config.toml
n_kv_head = 10
head_dim = 64
d_mlp = 1792
norm_place = "pre"
positions = "alibi"
attn_scale = 0.125
init_std_o = 0.00306
beta1 = 0.95
decay_fraction = 0.827
final_lr_fraction = 0.0
batch_tokens = 131072
Each number is 128 + 24 x the weight over its row's rms, rounded and kept within 0 to 255. Layers, rows and columns count from 0. Numbers have three digits each. The size before them is the row's rms in percent of the matrix's.

# layer 9 attention value, 640x448, rms 0.0193, rows 180-191, columns 224-335
101:129136196161094101101118129123131144178134169095106162130120149100125120163141120144108104104087152115156142144149178079149093139174149125119123073119173073100128130142138090137182134092118164117161118167153116122075144130143120101081087138153155150124076155148116102106152136138193110115096128127112135094170110097128138177146142083114
110:117155144104152143161127149137064112137172145159117076089131164112132119073085142122109155135136159133154141131144127095132148107127095134104108164121139141186098119151147084142087137078120147112091120169155112174122082123150116177167143134114165145105135120152160134138117094144133085117126124154106131131136181115122123108110136150142
106:133101098110163141151132113122148123126126101133130090145101098154141155067079116096161133151109135142112115087099128178116107086119118158141118129112147113163087139123139136140111155116145119092124125118166134141131159110099119185148142150121140108130137165117133139214137145100142147163127126124120145053162147134145142124149120094121
098:101120135146085165147141158122148141151135106145129118123097139144114120135155143141103118139076088159144098087118136094187095134131131137097133152122104176152121085124132159107110127126109126136090129130140089130163150123127123082175102118133145118144159128118076118151144105151124129133186104142123151129121121105169074097097162082154
103:115169132126104144098094103094129065139147143154162129165106153091115118105152107143132150097129113154147152126173103135145140129097150123138127117111122106089128128122148160181142134140166155127157117143088065170115102132115130138161115169135133148135112084144100136097105080125163146168123103094141104111143108118101088150138110128117
096:106164107107125149135139180101098101137125134119129059094139189099153139106157135156105150133119128102133136150156156162098129165104182128123106157126105088125162133095140134126132104084132125198153150106103085155140123100135157144131113131095097142119126102128123138113159109145114114161154126134110158151149113134098206126146126164134
098:125116132087094125120114094128151145133136143102108132105148157134127155115150165131119102126104125164161114123113130091128126116118093159138145181110149136154080060127117194095054133140161127143113105135118097137136118163103110126141131095154137109138142142140145165136122121107106139078131125128100159087151121105146148119105110104103
103:130097121011106096154136080162116118129121082143111135141153128163152113113096116152129142141105132126156109117114161150149134143098130147164152152128120126120119141134104100123130149102117146098095118151137093147122102065143155144145171172096110109095135153141128170129143094127140107079083115108126117071101163115123142119125090129139
096:164152103152136140163147113110068154142112129128139120121112152103171111135166117083125134104115139117115151102158103107110140119159136152111152160137138176132140138121139164114102100098129118133175130116166132150102146145105135152176144147112133072138138087175132072182108145115120132138164114118130138112121088159141131128131092110131
109:127125132164133151124097122105136090128142144161130130146093135152127113148122111104147123114121148125143096132116138145185117124161140151137122115117143151131163144192160144132166136090109126154126156125159079129104096152088142086101112123127131148127041102165151139142125166134127136138131110133120135141170159146134146161137132098131
104:121135089138104102064147103128180178133107123153127162106150164117153144119119136148148123141139112148100156130137135060132131167130147105146122140135125142156139099140074161088116146165136116150107112082106172116104118135151114109109070123170131106105162138148105103154143108146121129140118145166135157120162125138133119144118112117147
097:157129153141140108145140156193126120164147136146116144128103069157111157141155171092141078177143110137147100066115130123137134128115063150120147077114148140137095126135145162133111128166109144119119159105113130118111124152182128113124110085187122124120114143099133113103129120126125109097140109126145147132133160142143105128096077161136
# layer 9 attention output (transposed), 640x448, rms 0.0165, rows 180-191, columns 224-335
113:147116106128128119118097094105125139168138134140131112126114153118133131182144145099115133169095101133098141137117129096108125086091108085151142094111134142140113164116141127165087126103118132108165126114174129145131116175165103151164109118168118074134136110147121129124169142138133166134103131103166131128148104126127157090118126147125
114:150148106152168166149146147136132101121123098165139170124146120137099107083149138113138114140111180140115136143135127185145153134113178097159128163155117142123100121104114056111140142109106119196121167130135131138127140164098106110120129151139110160160081143088143126137089155149148144141142137102097109134122147120143148136102096129139
117:138152131124088163143151138140108112136134116092147157121146109137106092142174138140119102086129142126123163125119159145138138149150167126139119127102114143110130120147119095116148135148144118111142160168108170114126114148092113106106179134072125128142145129126166146085096155105123132102134116124144113120157123129100107135097092106176
102:102142139139123138143149091110105096098138131150167080111162162134083090107133137134129153131128143118095150150143142122110135112174112150117119143113153130135163175191144122114183081137123099101099123146077157127110129172145154123116155173110134129104128131144135086119172134103134108121150113116096133142131089117109120125116089154104
110:105102129143078117114109103130102104098113139123066137089123101146144152123091124101125118165097085141120105140129136127119163097141087101152129118132081110136138169110111096167123101147090114145145131133145100131127135153151112095169145109141136124108140095147133102148166165147180115152112113128147105084147150100110120114158093148157
103:128160118119116160135151114088143134132143139171128139115110120133166126102132098123137117162167122103140106098134085119151144106115114131155115128157134128175098100131155136117131145120076107136090138127129136084132139129096115147123162149102128134106122159125143119109121097136111168125114143115117108167072142135128097087162113136111
106:106153126162139147115137126106129120087108111092161127104120115139098131131130151145136105123125168131141135127110165159105158115154145105121118122125157110131127141145089144111170119133137123103114168128114144113106128169142100155092166152111145132149142127141136131117176151116145073150143125141132126118146117104134140123076112121160
113:138129147185115147175184134122130139137148105094166106171124129124128137130155154124148136123115178121130165115143098141151100150098123168123111127166120119138150096130137123127134113146123147121085096114112167117110143107101098145122074120135098155180148113103098158140092131143101100140172156163092135126096130124177171132122111121101
105:086134100100073132173103116152133120184134147112137138124096129117098084095093139139088101106100138142161112090117164127174148141139151130068168132140108143152096129148164105125135114124137084117108141125125125116152136147123151138122177108151167104108102166143168093119125120129123148142112115141088134134142163120093089137110145166105
117:158092133140141129122135084134134152185155105122104095119114142145154137123157087134124144128179079124112143130128118107129140124139169135139083084133126150182133113084123106147094159114145075087171146108135150115152114115075114144136137099133121077116157156135117153140115166154115143132149125106148145127124121159114135085170085122103
111:100125129143147106126121154101127090135112161124082121110144097136099158163143158167124109115104109124114132120142147163089144132121091118110142108132152122111111130146074130113094087154144149106108143130113114106173153162155141122107162126173177121187129109182144122124153121127102097111119125149104125126110124152154096112130130135162
105:153111167205139152131119094119112108115127114130130137075148120091106184159112130116122145142151108115106146145142119140104120120147149118164112160161124135120143091123112116152143105090159125099123106117175101116153113118095120099112157135119138182159111109139120118166088165147166126087155144117161144082117124090142154116137156112109
# layer 9 attention query, 640x448, rms 0.0272, rows 192-242, columns 224-335
093:122128111155156157103132144120084153174099144148153155132125101129144132133130100165129107157161166129126143131153140157152125134165125120094175094123181120106088142173140135099113122109130147132098146152124125130139171106138157130201094156133137145121155130136164108130112127121124131145138129082134101087128119120076118126088134131191
092:151124148137152186149114119139111142130146125146142100116155141148105118108152131121124160166057095092147115109140121100159135172107109144151134101132134121113104125191144154123127134170091088105106171180109112100096093112130111127143108155139111140138089111141162098105130145159113127158163133108102129106149123124128140111110109123164
107:134184147136131163146104111128131153108147091159136116140171089160129101089093122198123149132113088141108086094148110150146129119126121102127147099137124101147104117141122114121117136142131113114116109176131133127120142127144102168080158121156120149099157178123148143150178153165106106125114140060105095122117139141151130115185153119119
102:108093187123134135127178147142140088139140112095088149125085125103111157116102123115122160161084106148126107157132135100141117150147103122081118092123140116159065128114120114102142095128166137163139144139124147112104170180086159150134136142138099118115163141183092106118129116117121125133134119114094145121146129127150140131140153154073
100:136105107178188102143129142131143129151144127089172149102081132119150144166170105148100134153121124147131157151077149101162113161172126132126156114109113112092094163159142166151116109128148117128107097144144138089094147135118152137136114150150164191109152112131110124128135113110118145146108119112144135132148161138123140148096156144110
096:123111125090131141121128113096095119093157120149147108163149138158128119146110132118132134116120122145120126099168114146089152098108150112132069149113109140160155116093124123078134144106148142094113114099129115132132144146123139129139140112067101087169133111136087144153132110111128103120098106131151175143132122135116123137160090143087
099:123136121120113139126109133162107153143132142096120129115149157150128150169135144133130126130129146140141093132183118082129105133156123115112114135145095165138176118155143137143160075169127117107126116129111072120128100118135136105122110132116121140105150145174107142117123160138122093132124111150149153103151137098102075137127129114128
094:139163149120139136126137107110137144154099139119121141127085132133129106190170132139071112143142122100124159168075138130182098153115084117138155103102131122113160142145149161143140096108169140093161122106080088153128134138096122085133137120106112146130147111075145151102116101144135103110088134165152105176145148112189140170122152089097
103:153123124111153126129151162144142136149116119136138132115128155152124118126139124093153154127110122119136154146116138104109150159104109142157100103127117115126158145157170156125137130164128151094102107164167125077100129133135078141106173160140124149090106131112144105126127177149080157139133149099119168124138148166181109127105117139138
104:112094084128135144141156080161156134107157153112149078162125136145124130097161172133069118074157139173156149163128078131114128124121161148123113164137120142111151105172129135118159127117150094098106129138114104145102120101128109117094157114152134114106085133114141117097130115123148077114142116153141129117118152129095119160102123132087
096:183125156117128153138112118114179142093133161135126127146166161109106137133129157110166086146089106136126090120148114138080120121152137136094104138168137143171157133117103083148119170154117130106168156107118118120144083160142099165113159141100106115133084106126157135117125145128181146101137138146116180163113146192124151121128127139129
096:114145190119123110116093117144136106148153090165123164155192125160102128153140126143182161134099126123093127127107149127104159133099136110111119123111120119123092082087140138153138182158132116110131167147125133108116061137182105083124129164122136130146139137129137088131119154139139137132144177124106173143090113173105131120142153119129
095:104127125156105114137111137114139116087134154133119147135182112140144136134111147120170143159111171183117151122129114117103094117170135126127131227152141176109142114046156142090078126102168090133142160123100104105123103125133149129135176136131090129135138107117120145163142102116122122119094118170142158139099140126092089138157161123179
098:093154111121130075129130134138118112145175163086134162118096085127091119129110123133162162126194115116133144107124141078132116118179105116109163117135111130139072140103153136156121099098125133101163088102126149094129165122111135093133128132131113120141132153152119122148105146118098133171136120078142121106105093128114123121123138150091
098:124100155131114171150147132131127142116102130133150116108126149183161115127114140176115100121154145119138126121100139154117149177140149150131142138111127140086154140149104161134085127138115136105113113150150114135086162127104139140095114143145116174123182109117123148106157126144109071123110119092133129177115194127138126109114129135119
096:127126095172185172118152089113099132127148117137140144087132116106121114090141160068093128110144161149115139104095131156143108106130115124124129135161130126126200156137164133141118140136161082122108154068143140118130141092152155123149175114170157115095105137094139148172120142128102100144087113115128115082161101118104138104096120130136
096:117126124138112124124166122129127129100146088140135146127121134135158131120152150126118163148139087100110115117114125131154140149122144139183118110167139111108115131128092129143149152103094132118138127128118170097152125160083129134096140135134152151145135129141122134110153105140128141113122130090121100119127119154192133104100132155117
096:137153134127113149144132085162078140112099156101098135115123129098114116091120166104132121128104120148162145079121154149133151122149162119150138145167150165066108109135168139132107155074130107137094160119116144164164122131112153161152154123164113124140129086129107147163112126139113165088102116121162109112108127127141139134148122129116
104:190096110151119127148145128130139116145115124118182080150122135122112122148186132134113121097112132109121099160088113113152115153116116139133137105156068156141160189139131110133156143162114117141125115142136146127115077070112127150124145117116159124131060110117132109099112153164133157141142094127139111109170163135126160121094137116120
102:200121127158129141116127115149136135120106141165105105172145123132119083097118107146127133121101128139089109122103107152128130135090162104162131088162172128154149120114118126134132166147117122134127141145161164116138089138131110137109190134160122117138108102101120107135135142111077148130170150102084105123136117149160161083142108089143
099:165119129157146133124128119120102156145073131129154164078138159104153121099103164112109116161071147144146136141135126102121089168152184126131116120159167161137166123094141104105141193148118107154128135114096124174162131089123140155104119135162154152109102116102119155142118127139140104120119139136150159085130117132110150120126160124154
103:153127133160167183116098088128112193110121134133142139132180134102146145119133116153091184138111144121149122122141097120142090129143098121125165114138145101165138141161124114097142113134145090118142119129137117137127164101101144134137164130143144123078121155122140171153158139112122098154087107121123145112136133162124142139127179110158
096:120143110131091127128121142145099161137109129136137121117186108119072103121096150142118148087124142115117108062137145154125134096114102128121104115159117135135159110114135152148099099109100104103134162138166146143125116115155149187147153129119116120099127150121110102152098131163063118142120131129121118107101168129136117102165120080127
095:087103119119111148099110084142097138142117144105123124163170124128163152125146100125142134160173155135106123137135153134094110090141133174112129177122130094169123106145159122096145122136115130116123173112136135129151140116162138154166089115111147103136139121165146180150129107067184123108116125138130160142127082128130105155101113128174
103:133145116141119145159117087147097155134100116100132121131140115128142096122138145130100094105107133132103147146094138123168142176108161084132151117173136167075103149126143164101120158133126096123085144170134104164118153113111176127125178120155090185124145132114144100124117110158105109109131119099168103102122142098115152110115115111162
099:141162151129118126127106081113098149104116153134120114137163096107143126133115128139124122156124132130145118131121129117137122085094102121127169167114169152133114109144105119115109146110150105125155161098138131149096119106130132122124146095148092125110182099151151178112149089135132121112128114104168116155125115109124169145126125089135
102:112091144122094111150120164120199092094137096102134127142089136115113117138151131111117181110138131112179153161156146104128107136132133161133081157123090103113137105151147102125143099132131126170121130131112119112081129113134098133126162171181135123114103144088109101083129160122132142114123130131076134096120160116166119152126125125123
099:089121134130123095152193123123170082147164132086106074137098100132121130153147171112098128153161104143141119175128112131137105137139156154121121121136106142107125134103115149148133070153148145116154107140153082124145123165114142120121133125143178090154092139144111124121118132102167112149136125179142147147147124041169122151115133138084
097:110126137093070099142153136128169074133137114101093104161103123120103156128132144113176103146111090147185127118177149115108145119127144167128111138098135137107104114128120137131137078140119199143119122106123132107112094154134116139122119139098137144144152092170129119109108142126160150131142140145137138135129132109143109116123108164107
100:137108111091114120144095141119130112129121113125112172152141123084152144165097115115147113099146166095097085135150180104102153082124126117125140168122143112171127138063156147121130162102096160124097138121161150115181144126144131133162123132107149105144171106168128149129111096074116145153162153122188174167138124150096173124121113136130
095:134104066165152164145125117110125108148149097097184140155132099090154167161111119124162107154131119111128113115120095136098115078162079124100154127094153159162100152134117157139126117134160119115155124094115137139135121086131120118170119132099122109151142106170117116126091146107144152182124114135142156135131104129108096137112124100140
102:089090111098146097099163104154109111179134183092073189125058106110118146162125122137148125080185138144128116092128149139122153134129122136128129157136097113134099105126126095124172137113077153122169130141103143113141123144138142127163091107063130093116136136185123143093121142078147129112156126121135162102141117092049126134127129138119
096:110126107146134139112113094146097148170138168154091171130156119118128115136128136128119138108186121159104102118142129123129141085121152123086128141169131139150112098110125092105164155123180109160110141131122134168151111133138144137134115092127073062137126112161115160155134137108145129126148105115157175128122075131082153177090122126134
101:176155104136101135152082141154086154138114112126083145112169119119091077129106149113161088094101116124155144112187120119112126108123103111121127125122159144165165089139129091106101128101177123135133165134090121154121088135137125144136138182147086107151148120110134116146118103132134116094142159169092137109127116105113118117144095084170
097:138184119112155064123115144153154128098116131160174094131138156113115112123124125154143143123059121109122188092128110112108153160132114115199124110126074116110153166158125143168122157175095118122154125121156119131132119115145081157115157178150116133073107128119135143144104197168099144123074143131135128120147162117131095124122136166116
099:089141146128171120101162111114156147119121091148128169124108140091112157115123085134112123131152122148089147123143187138163108112120103075122154118112140094083118158084181144112166095102145127127132123142112132100123156160148135136151164073150134147117115094165080090125107131095112100184093134098175116161167104117160119142149143149109
097:191167110173158169172118142113074142141097114120144093137097118140132108109140112123105127139071155119083135101126124150160077135143071148116124096123122160150141139170161156149133115114130142147132112122148132148126129126107179158163176131122160138102105142140139159152135162104141128135106110140126153112179105133140139131129141117134
095:113136183139074124142117061141122131166126109148114078163130093158135157104136116102138118163099121160119106092146109103108106106105117119093166117139153123126092142157134114111171104140125128104165171120078105122128118148150131153143170096105140106132123088171148158127154137142136103141166132112106130135121093102111141152130126114144
101:144124124147110143097077147114159137093138183107131161142177106141090130133137129119125161122111129146135121194139126123159117134144100106084155126149147133164077120128114107141121082151118109091143144164124118173124123133127114109142134141128153138146135148113138126126152153120128088145152099093149123159121100100093100148139146121155
098:095097103102174149156158138143097135139165127174111177116141139115128092148141142111093158081113133146134137168142094116124146156128146136144132110115103104100163143111156176101100162139166145150098114147166154121136131106144134096120135176158143160114126143110131074101113106097093139124168137131109158106130123152114139158095139137113
094:168127122098116142173158105130127157138086126106099144099137140094116066088164182080124100125081121127122076165118131156146100164121152129139106155177142161073158146138129099119139180100110148153144121117100124161138120140107131127108146142142105139151066070135153154135089141138168124116130119143126152093169149106135158137123106135129
096:130142113123158146152131160145130145150095132108144108103084139136160152141148159136103141144144124128134152151147124147175127194150121124129159106124109112060113120150160180138130140110121159139085086185120125120108123165133129107139117140140160154117130129139116102110120133156118131096131135094138149071138159096136131129102129127146
091:134154112148130110118128087110117141163157152103138105151173109103090083143140157140126107092122127106127089103120091132117091125150135134116147131156094156131147126164135146150119128121139096105170119099130106126123112105150152163166179111117152096130120111145125139163113126097175161138099102140134154138119113121103108151109124119168
107:116120136129148183126113089131104121101132073136092164150086104125144160089124104111127131116143139129102079110139116117109145119161157113119106107142184114103102131146110106099144135123149121117129147113132154119142161137150150154119112131120123131165118125148095128123117114127146152101145135125116126102140101119129114158162111158118
100:119128131117175148107151126114119142117107094139161146109123153115162139125142115155097160140112129144098127142104100125097170149144137108169118112125140116107139166140103108120148166150117139140090112138152108155159142144139140131101123104134139141149108128121111143127118122100147153128114159137125147118162132129102168136111139145108
097:151088111126128067127131144126155121161110128158142094108161149125127095136129142083171113137120119099149100137131123100087118137141135155149150154122137165132161114109095111139102147144099114165120135122123131109127128089148103142123128156130151149157093101103146122093116143147123155124155158175045126125128184164124136097134122147133
095:150151118109136142105157143164109137148150163121106164104094097111110125135147154126087114129126135107090148119133130128198097103123145114110127131180147147147170132150113097121166117079136090112135124133120126133125181107098132110113135145109110086173098119143109141134086117101125110148165090155172131125169109118104106113140129158115
101:104117090131126130130145160149105110133129133096097182102082133129124171099099155115159098134142099154151182106144134122108163110109124056147104173124138104154094113128110129092165097095176162112149121121103167138127152119120152119121128145093110142122142140111110122131115150121130100123117096112164129121093110096109098138138135159119
095:134119153108068089089117134140141097139136109117079129119118144119106128132056133181125150172157114105177100120129125146139156086100114116113109117143127064146109125132081141126159104138147143107119121150123150128100132183122148137115098097073155113122179145144143141135146129116115104132126134119134086125111143090106136104126118162169
091:128126149125139130114141141133110096132114120133130146128085148104126121108092143132127152150082115097110095134119161165134152171149126114083111080130111101099138148119107123139096159153130148138114098107190159140111111177108125111128106135114150154163134139172132094095102124137104151084134152132116116127152157114110163117082121115108
100:149136168126136105164134156149188133128160150127156086122110112128054090130145172111119159111140110130150105123128118129153118113127108102135101137142054104136135098136116160179106114115094130120148136127164095106136099145088089131103161190129129112108095134085154110130151129148107106132149130120099145127078132150128099150114094140118
# layer 9 attention key, 640x448, rms 0.0272, rows 192-241, columns 224-335
089:133131118140140137141085101121115133122084151102150133133121102124137098164137132169145110147132134135098131131122143165150086146133114078153126117136114114109095144147143157129161088115111108132091131134110126151137171141100128146150127150113123123144159144169170116108114128132109091152161124133097150130136121143160101127098116148125
091:137077119171159180145095109122135149117106117117143154115110147110128169103117143162121112138116096158171134132106168121132132084156135100112123107152197158154101107153129141125123088152146134106076124183099080168132120179151139111150091113118123135116090163165145114115111110134139080136148139132178105114083113072101100158091089166178
108:109098138148165132133147101134089175124078144130104141111151090125137122097106128176126160126091125117121098106140116155145159122128136137099102119154157098155093141153107127120123144123140163134099136128160122144122107137157146117162153135120150148118106170136124154119158097172102124113116107119084121106093122107121133128119133118149
099:100118115125154124128121180147123145098145135153112107104126083120112122096107103121146115105135108163155140141150156089139151087139160147110096137138146167164164110107124087127145110105107138198111091165087199111122063135095156112112126074143150142128119114140097068164106129108157146150126134153108179119135173126075117143125097150124
095:132114110170154185121138120149148146089114105118125147104104144124128110140140150114106119123139134083136114101069151104133097162142147075126140093119170173088120140147143183115146094120135104118096103156104143134090131109130161103111132132100142144075186125158115123115092132130075117138139090166104105125131151096104129110119138141115
093:127138203136110145139133111128112126135152126154137160107145082166124142095106091124127165168169139118141100108144111129109143101118179173091133152133117120086122115137099091125117119136128120129194127086123125119142144105156132128155126085139123122151103131098114169119162111134144138099095168095152128123103153168138146134150150124124
101:098136138122158147147163140144093133161131128176081141076139134068129102169151143094131112127167154134149088110151097081113090115175145168102151138121137157139151129077110104109127088155118126153129150108104151074103116153154135141134127070144125137116141141149119157133129182103140109130142104114114138114104119106066116141137166129121
091:132132045166127127127130149109154133122148092161133130094128174144136107130165152124130136157138137137149097119119125120129113162155114087150111101101127115090107153155128137108111140162130125128168106093111064141088161124127123088110170157159134123122139147124143161137106106113091136129170127117141113149137132120095096126124102169138
102:151087150184157153108178163158178136131115119121146139138145120126156130117130140127099139154147104161112096121128138124129132103131162097112122129146146132129114106122131124131155100124103134170090098123146121127172096132132139144166128092171150122101120143130092091173148132138129165138080167129153113110096116163129166110152134115142
100:067137129107129156138177082105117124155094157168123097121161135093160169118134145143105116134132137099114138119092129131118116111088129132139139132081155157134127126102103146076090122173123110117117143174103121139148154167160107138121138106131130130112116133103142146106103127116117104091132131107125086195121115113132105166117183099111
093:159103105138129111096131101113137104155168151127127201167123138130146146114117113105125120167089123125115125140128111154095117103112128184132128129112116130143158117062111075151135193140122113148143137110151145097154105117140112141128140115107110121135087078093124109134158151097127132149100111111125120105117094124107163117173123116178
093:161125141157137127127103111119155101168140155132096105125162097124156131094112142139123139122086099105145132142137120126100169114116103161131164145098126121119128134105172099146140167147149142118153117127143138088134135153125077118103142157100117141142145140134102077145147121133117127164163116155148133088110076114144107158158118119157
093:119166167121121097151085123137118123136144105164132125150138183146141133128112074115143102195113111134149173164117121090082133137141161143147142124101148103115145154088133137161085170109154172122156124143126166113129107161140094133102115145120115104166144099087092146095153120119153071139124099059096172160131111132156122139136123124140
094:087139177093132093170138139171120094108176141126110111117149100137139105148116104158136130114175174090120128113133136089135140161151098135109157150156109124153098120159178057090151105126079147137153152080103191100115172093098081120095142118137132107198155106144114114112137107098156147135093136096132185124115116142100162130112112100134
096:107087128121113137120105104132142143118098145129116079134139172105099123128110158148118118114159144117142119146125128152139081138122091096117116106150135170089112149132124144139114128123159102116159144129125103144170170128158110083153116106083130141073132135085182141123084127138109088113111133131128057117103123131170090163109151122081
097:147138157117136096121151117122148157124115131128183131156148134131108123169134117135093121121082177121116103093116161130169125161146111137135124102147123114124104168142156121113116165127103131112137124135163114139124149140172132130152160159172143141135146138117142152115156143133109140158108137120097141138170139177177139115113125116147
088:164094103147175094103144130146152149121106142076146144120103145146083149089127143146101160096123107120076173097137127129138136111127114102143144129170104123130097129145122140162130117145126117138086137130169106128126104100157152114123150107104150142104082136149107115108113132140076127157101137143108124092145113082101144130128123130145
095:167137135109111080141125189128114113101072116102124088114102132136142099112120164147122083131100114168119114097135144148144154174100113103176136099184118152114164129118184177136122153099111149138123144145114078159119135133124126118086119144106106102156129128117164147140123130164087118122111163125069129124142115133119142106128072136100
097:135114090107101155110130096104146125092172153114150145148127133128137134147118180099101149090158121104094097134121139149127104109121103124140149122108120123146146167158134136136125134160159115057115109131097090123146131141152165093165119122113147141086119153131135114119091117109125127135180078159139067142123127126115111123148137138141
095:163078111134165125090098118112167140104102143130163158137144142139157155122071126126144129128100112134130160111112124131124153113104122108174146084152150091175132124125135147169153148159141156145122138146145134144139121136167157128136147176133119175103118135108108104111123101126092135115137130140102112106128124117155143099145100114153
099:142120096111133108119101150099103140097143132162153135145120144096105125141136135133117138131127148110151131106122133150143113130110167136095122082129133128104098138063101129146095118157114143132110137135098108144107086123118147146138150157109158161072122105112112143111132144128097080129127054111131088107128123100129186112114110136151
103:100136130127142191125108089108143178105122164155144177150147151102135140132158093167132152169114149102123104106147125124156142159140181115096108106153130119154079131115108144081132148142126142142120141152114097119092134137123135108177154111172122131117146157149181161138137130140098124173121094083073127122118120125148167113159141148165
096:130130135163128121168128152146135092124140167129142102133152128108148122125133147104132136113129119149101123107091114142136164124162126139151104144149117099184120132125146140123104183082146151081127085131135161137133137144157144148154103129130137090115109151152155148117140148157113104129084144103124152127103141156138149114142145138159
093:112147147131123139134116107107100191134128118146113174127085122166124094133148087149141161142107122122155142137144144119107137135117161175162157137096114121127133115139131103134146140125145122105133157125139112127138158139134103154094106147146103103160127134134122146111162152169136131120080148125130151098067148162134099134141164136142
099:149143093154106135124123126117121121076082118149140126123081177088131113114157142152117113144129129111100122129111122143130117122127124071140151098113124129157091167136132204141106105094136146111121113188098093176098087162141150105133108144100112128135096145111106112087070144116063086116158110129107102128121118089152126104125099165121
100:115130132119122101132105156098150169128104151149164121101141157129132087080148126131150113141089111145140128119168130132103185177137128142152120129115131112144139134111130136131126190110127133114169160159140121162118137116089094118067124129145085081137136137133180108104140133163089092142127101116085150153151079150120094105139108126142
101:103140141134129135128144145150174115125164128108126059164141121155165134117112124098106172125131105142145148169138161078116142105098173160151117169118137138128169096144104159121115093121155115105136090136161126130166164134105123106112111125135155112101136124134122113129127140136169188128157162151155137139136148117153082153093123107131
101:121138092127113123143157126108130105135139106135126109100142150130110134123112102137118150114159128105086117105154130093139098076091149142112109184138127160150142131136135081099145132159135148186151123120092127098096096154128149106121139113157138128168122139126104150147104083073147163113116124151162168149161150121118117153139158135085
097:136128149138104096138103159155142119169153074089091092094126133155127116093123141112183124161157116167150121128163104108063092081104133147122094169152122125118197092093120079102132143081108106148106139117113138104136131112101127141114145077095123076155102103102126100125118118130193145129100150161177126131100137108111113169096107174101
097:138175160106095131133148145115153107138125121146132168169133112141114122166130119108113105133095102110151144145110144140115123185103132160191121119157093080110125164087161137186122174090125123118150164097161136126180143132100109136097094157138127118150127125106111113114102139136116134154108119120183140118120136165120192100148114120110
092:128138167143124121162126130134104120136169141131124145091109106128107124114111079117144139153131143096148143152070176164143126094146112153157121149101116112147127142125173102111132137115090128113112137130126156119106163134130119159154150131144111125124119107142126107112116164107173116138148102092134143137131126146121092154111134092148
097:098148162089135158158155135091121103150111144149112120086140056115105117141179146101140116131140130111125125137110096126123117158074149158118148145124083136129145104143112115111119126146108105156138171101094181078099150105115110109076115134132124070150187154130141128140143155145149146097129147121154160140122120168123166124131160154126
091:073148168051144137149121110091078134131130159159115136107159095099125120143153133144138109127110162112124135163123149108127157141129133193110163099091085128148122106105109116117127145128127123140152114126096151090116139129121062139103130115147109136171138100143151145170165171142126126134108124082135172160134129162137166135109165113153
097:160107136131153081126101162133124125150138149113123134130132136154156115129121121125153089160122114140149151152120162144085130136138135168137087130110159111135153127064139151130095143089116146116148143120194125150143137132096137128129135132122112106118106116122124129120164161167163121134121132127100131125125126112120153131124085123193
095:154107100125159127116195099168158123114131135112123118119124126127137160110093152120139129121118110143120124124108121126104129122169096071135135131106171106116138125151129170125105130086132141109078104091164103166155113142134154118180141124106120090113151143117148114164131111144088126101140130146144056126147102107124141098136094138121
093:136148142126114117154148145163119159174116132151175119081125116123114092172175085110132135144098125148112102126147102150144135132135145146126115141147129090093079149138133131109117165121100104164167153111139117143088112119107118137104180131141135105141164118119090131146153130138148136143138139123110111119149116149162148068100154156104
094:147115123132164126144115154142140177130138082109145207118125155116116085144094146101110127127114135160131061132107138160136113155168160140135107076123150161148115132135116119148091140135135141097109119089150135094099106114146156125144114106120140148124145141136109131135094155111113133167156110144078133116095118154133118100117137156178
093:098133138130140112124091113118134167152110138131120160091126136137111126129158133187142136147098141128124094091146110155085157118136141164124153166129108155155116160137147085124143164172147116155126177151116120110098082121151104114143147140170125138165106137136115144150166147138137121122150123146107161093139095136104119166141146129143
097:109188124113149156150065102114110146116149128142074152136124177087127165138122093159142136187117137120115131126115118105134122120133179102118151149167136096142111127132108116123117116160152123142149117167099164141105123140103126151129154118139139128140134138166152123130155117053155128152172082126129144128114121065120121081159164118115
095:068126145106167150085154121105109147111134140175122088159189093108131139144131146145124162110140123059147189161079157065172096135135108111146141160092162121102086097104134143113110071145120129094130077149135121109110130122135105132164145132149105161115120129092117130109130133131113130131134139111166125161115111104125153138166150127090
093:168141090127147102127141145160116138111113107110146128116138172114134136099137194103138088119103126153129109133110117130102124115116126115165113103088155138088157113096109156147108139152121128140109120133108111134119085146174161131068130137135142107117072131108138121118095116099097114122115085117095114107157115093111131130121085166141
091:154124136151131123127133152142142154105073090111124116117128151140131127116145152154102102117119118149135133122115154104143102115140127074123121102123143141090133105146125160098145059136133121133069144176111103113114123169131135105098109115111157128104135170129119156158074121164091106132148177164119117117121159091120103108062144175118
090:139126135147141081130150125079132106131112128127121129101151124147120106153145137142126110125086116131100109095124122139111186164114164123151112129110105157175107150085159101106156197158140154098133155122106130095094130107141108135128129126108099108119140149117124152145138161146108179158123103108111141108158091127126162096092097116165
103:128107111110139132117126127147138142120098105136145157128092047130093140140141066119138091118116141139118180140118090154083129096118117148126151120128142149103108119132165114137100117098115101140127142117145147132163106112096143149131132160117119114144104093113130113131143083100145128149128144110110121160136138135118126154153094116136
099:174091113126171197097170111133121165130149145166157155165118135118093143096112097108136182127122128097130121131128126145141093095134159121139155071101131169105125109157116141142099074133125118118099113131138139129126085112125127118169146137130126122121118102125112147136131110113077130145141098146140094126160107135135176133136143126145
091:118103114109147113113112118128139076159185130093129104183118139141131148124086159151137137115126116127149172153117143090095114109163131140133137131099144124147182134103103145146124128119137156104109098109138140106154126108173148099131082124109164147109115096129120114117143113133177144124129129139123139139145109121128116153128104087144
095:106134129128128077161179134101116097145112126138138144129107117107146110147155099133119063133137144156111124136114168121144116140120135097153124151133117146174173157107120102100118125123091127152151144110088151087126148134139112118124124130153120137159101103136149187132101141120137144174133117114122144126162131101126161132109124133133
097:120156150092073115160150169181141095162143129143107078147130088126106108142148074158118126139132131129157144144141123157122136154124130084101110176158091109090132135114118096122119097098100110146127138152125161146126122094072104158132144145120124084190115096105163135127125160156176110136085125109131145160134145110127142144109143117143
095:107101136129116148126114166165167109152126162105120139105140095108114124161150114131131151116158145110107119101163116158139135127113129107079132191148083091146109133120135134087138147163142088123145163108106164116116118152127144146132102102115135136139102109168115087133126149123126136117101136143168146123135146127131103121112143126144
091:167097101107162200087131125144131142134129152088132139129101102111118120134065139117125128097109135109130132140108123135151122092184107100083127101095129129105118082144141131139108099096127134106149093139124135115160097130127155129153144114083120115128123140137131109151087100097121157115159120152136100137118132098101100111125092145162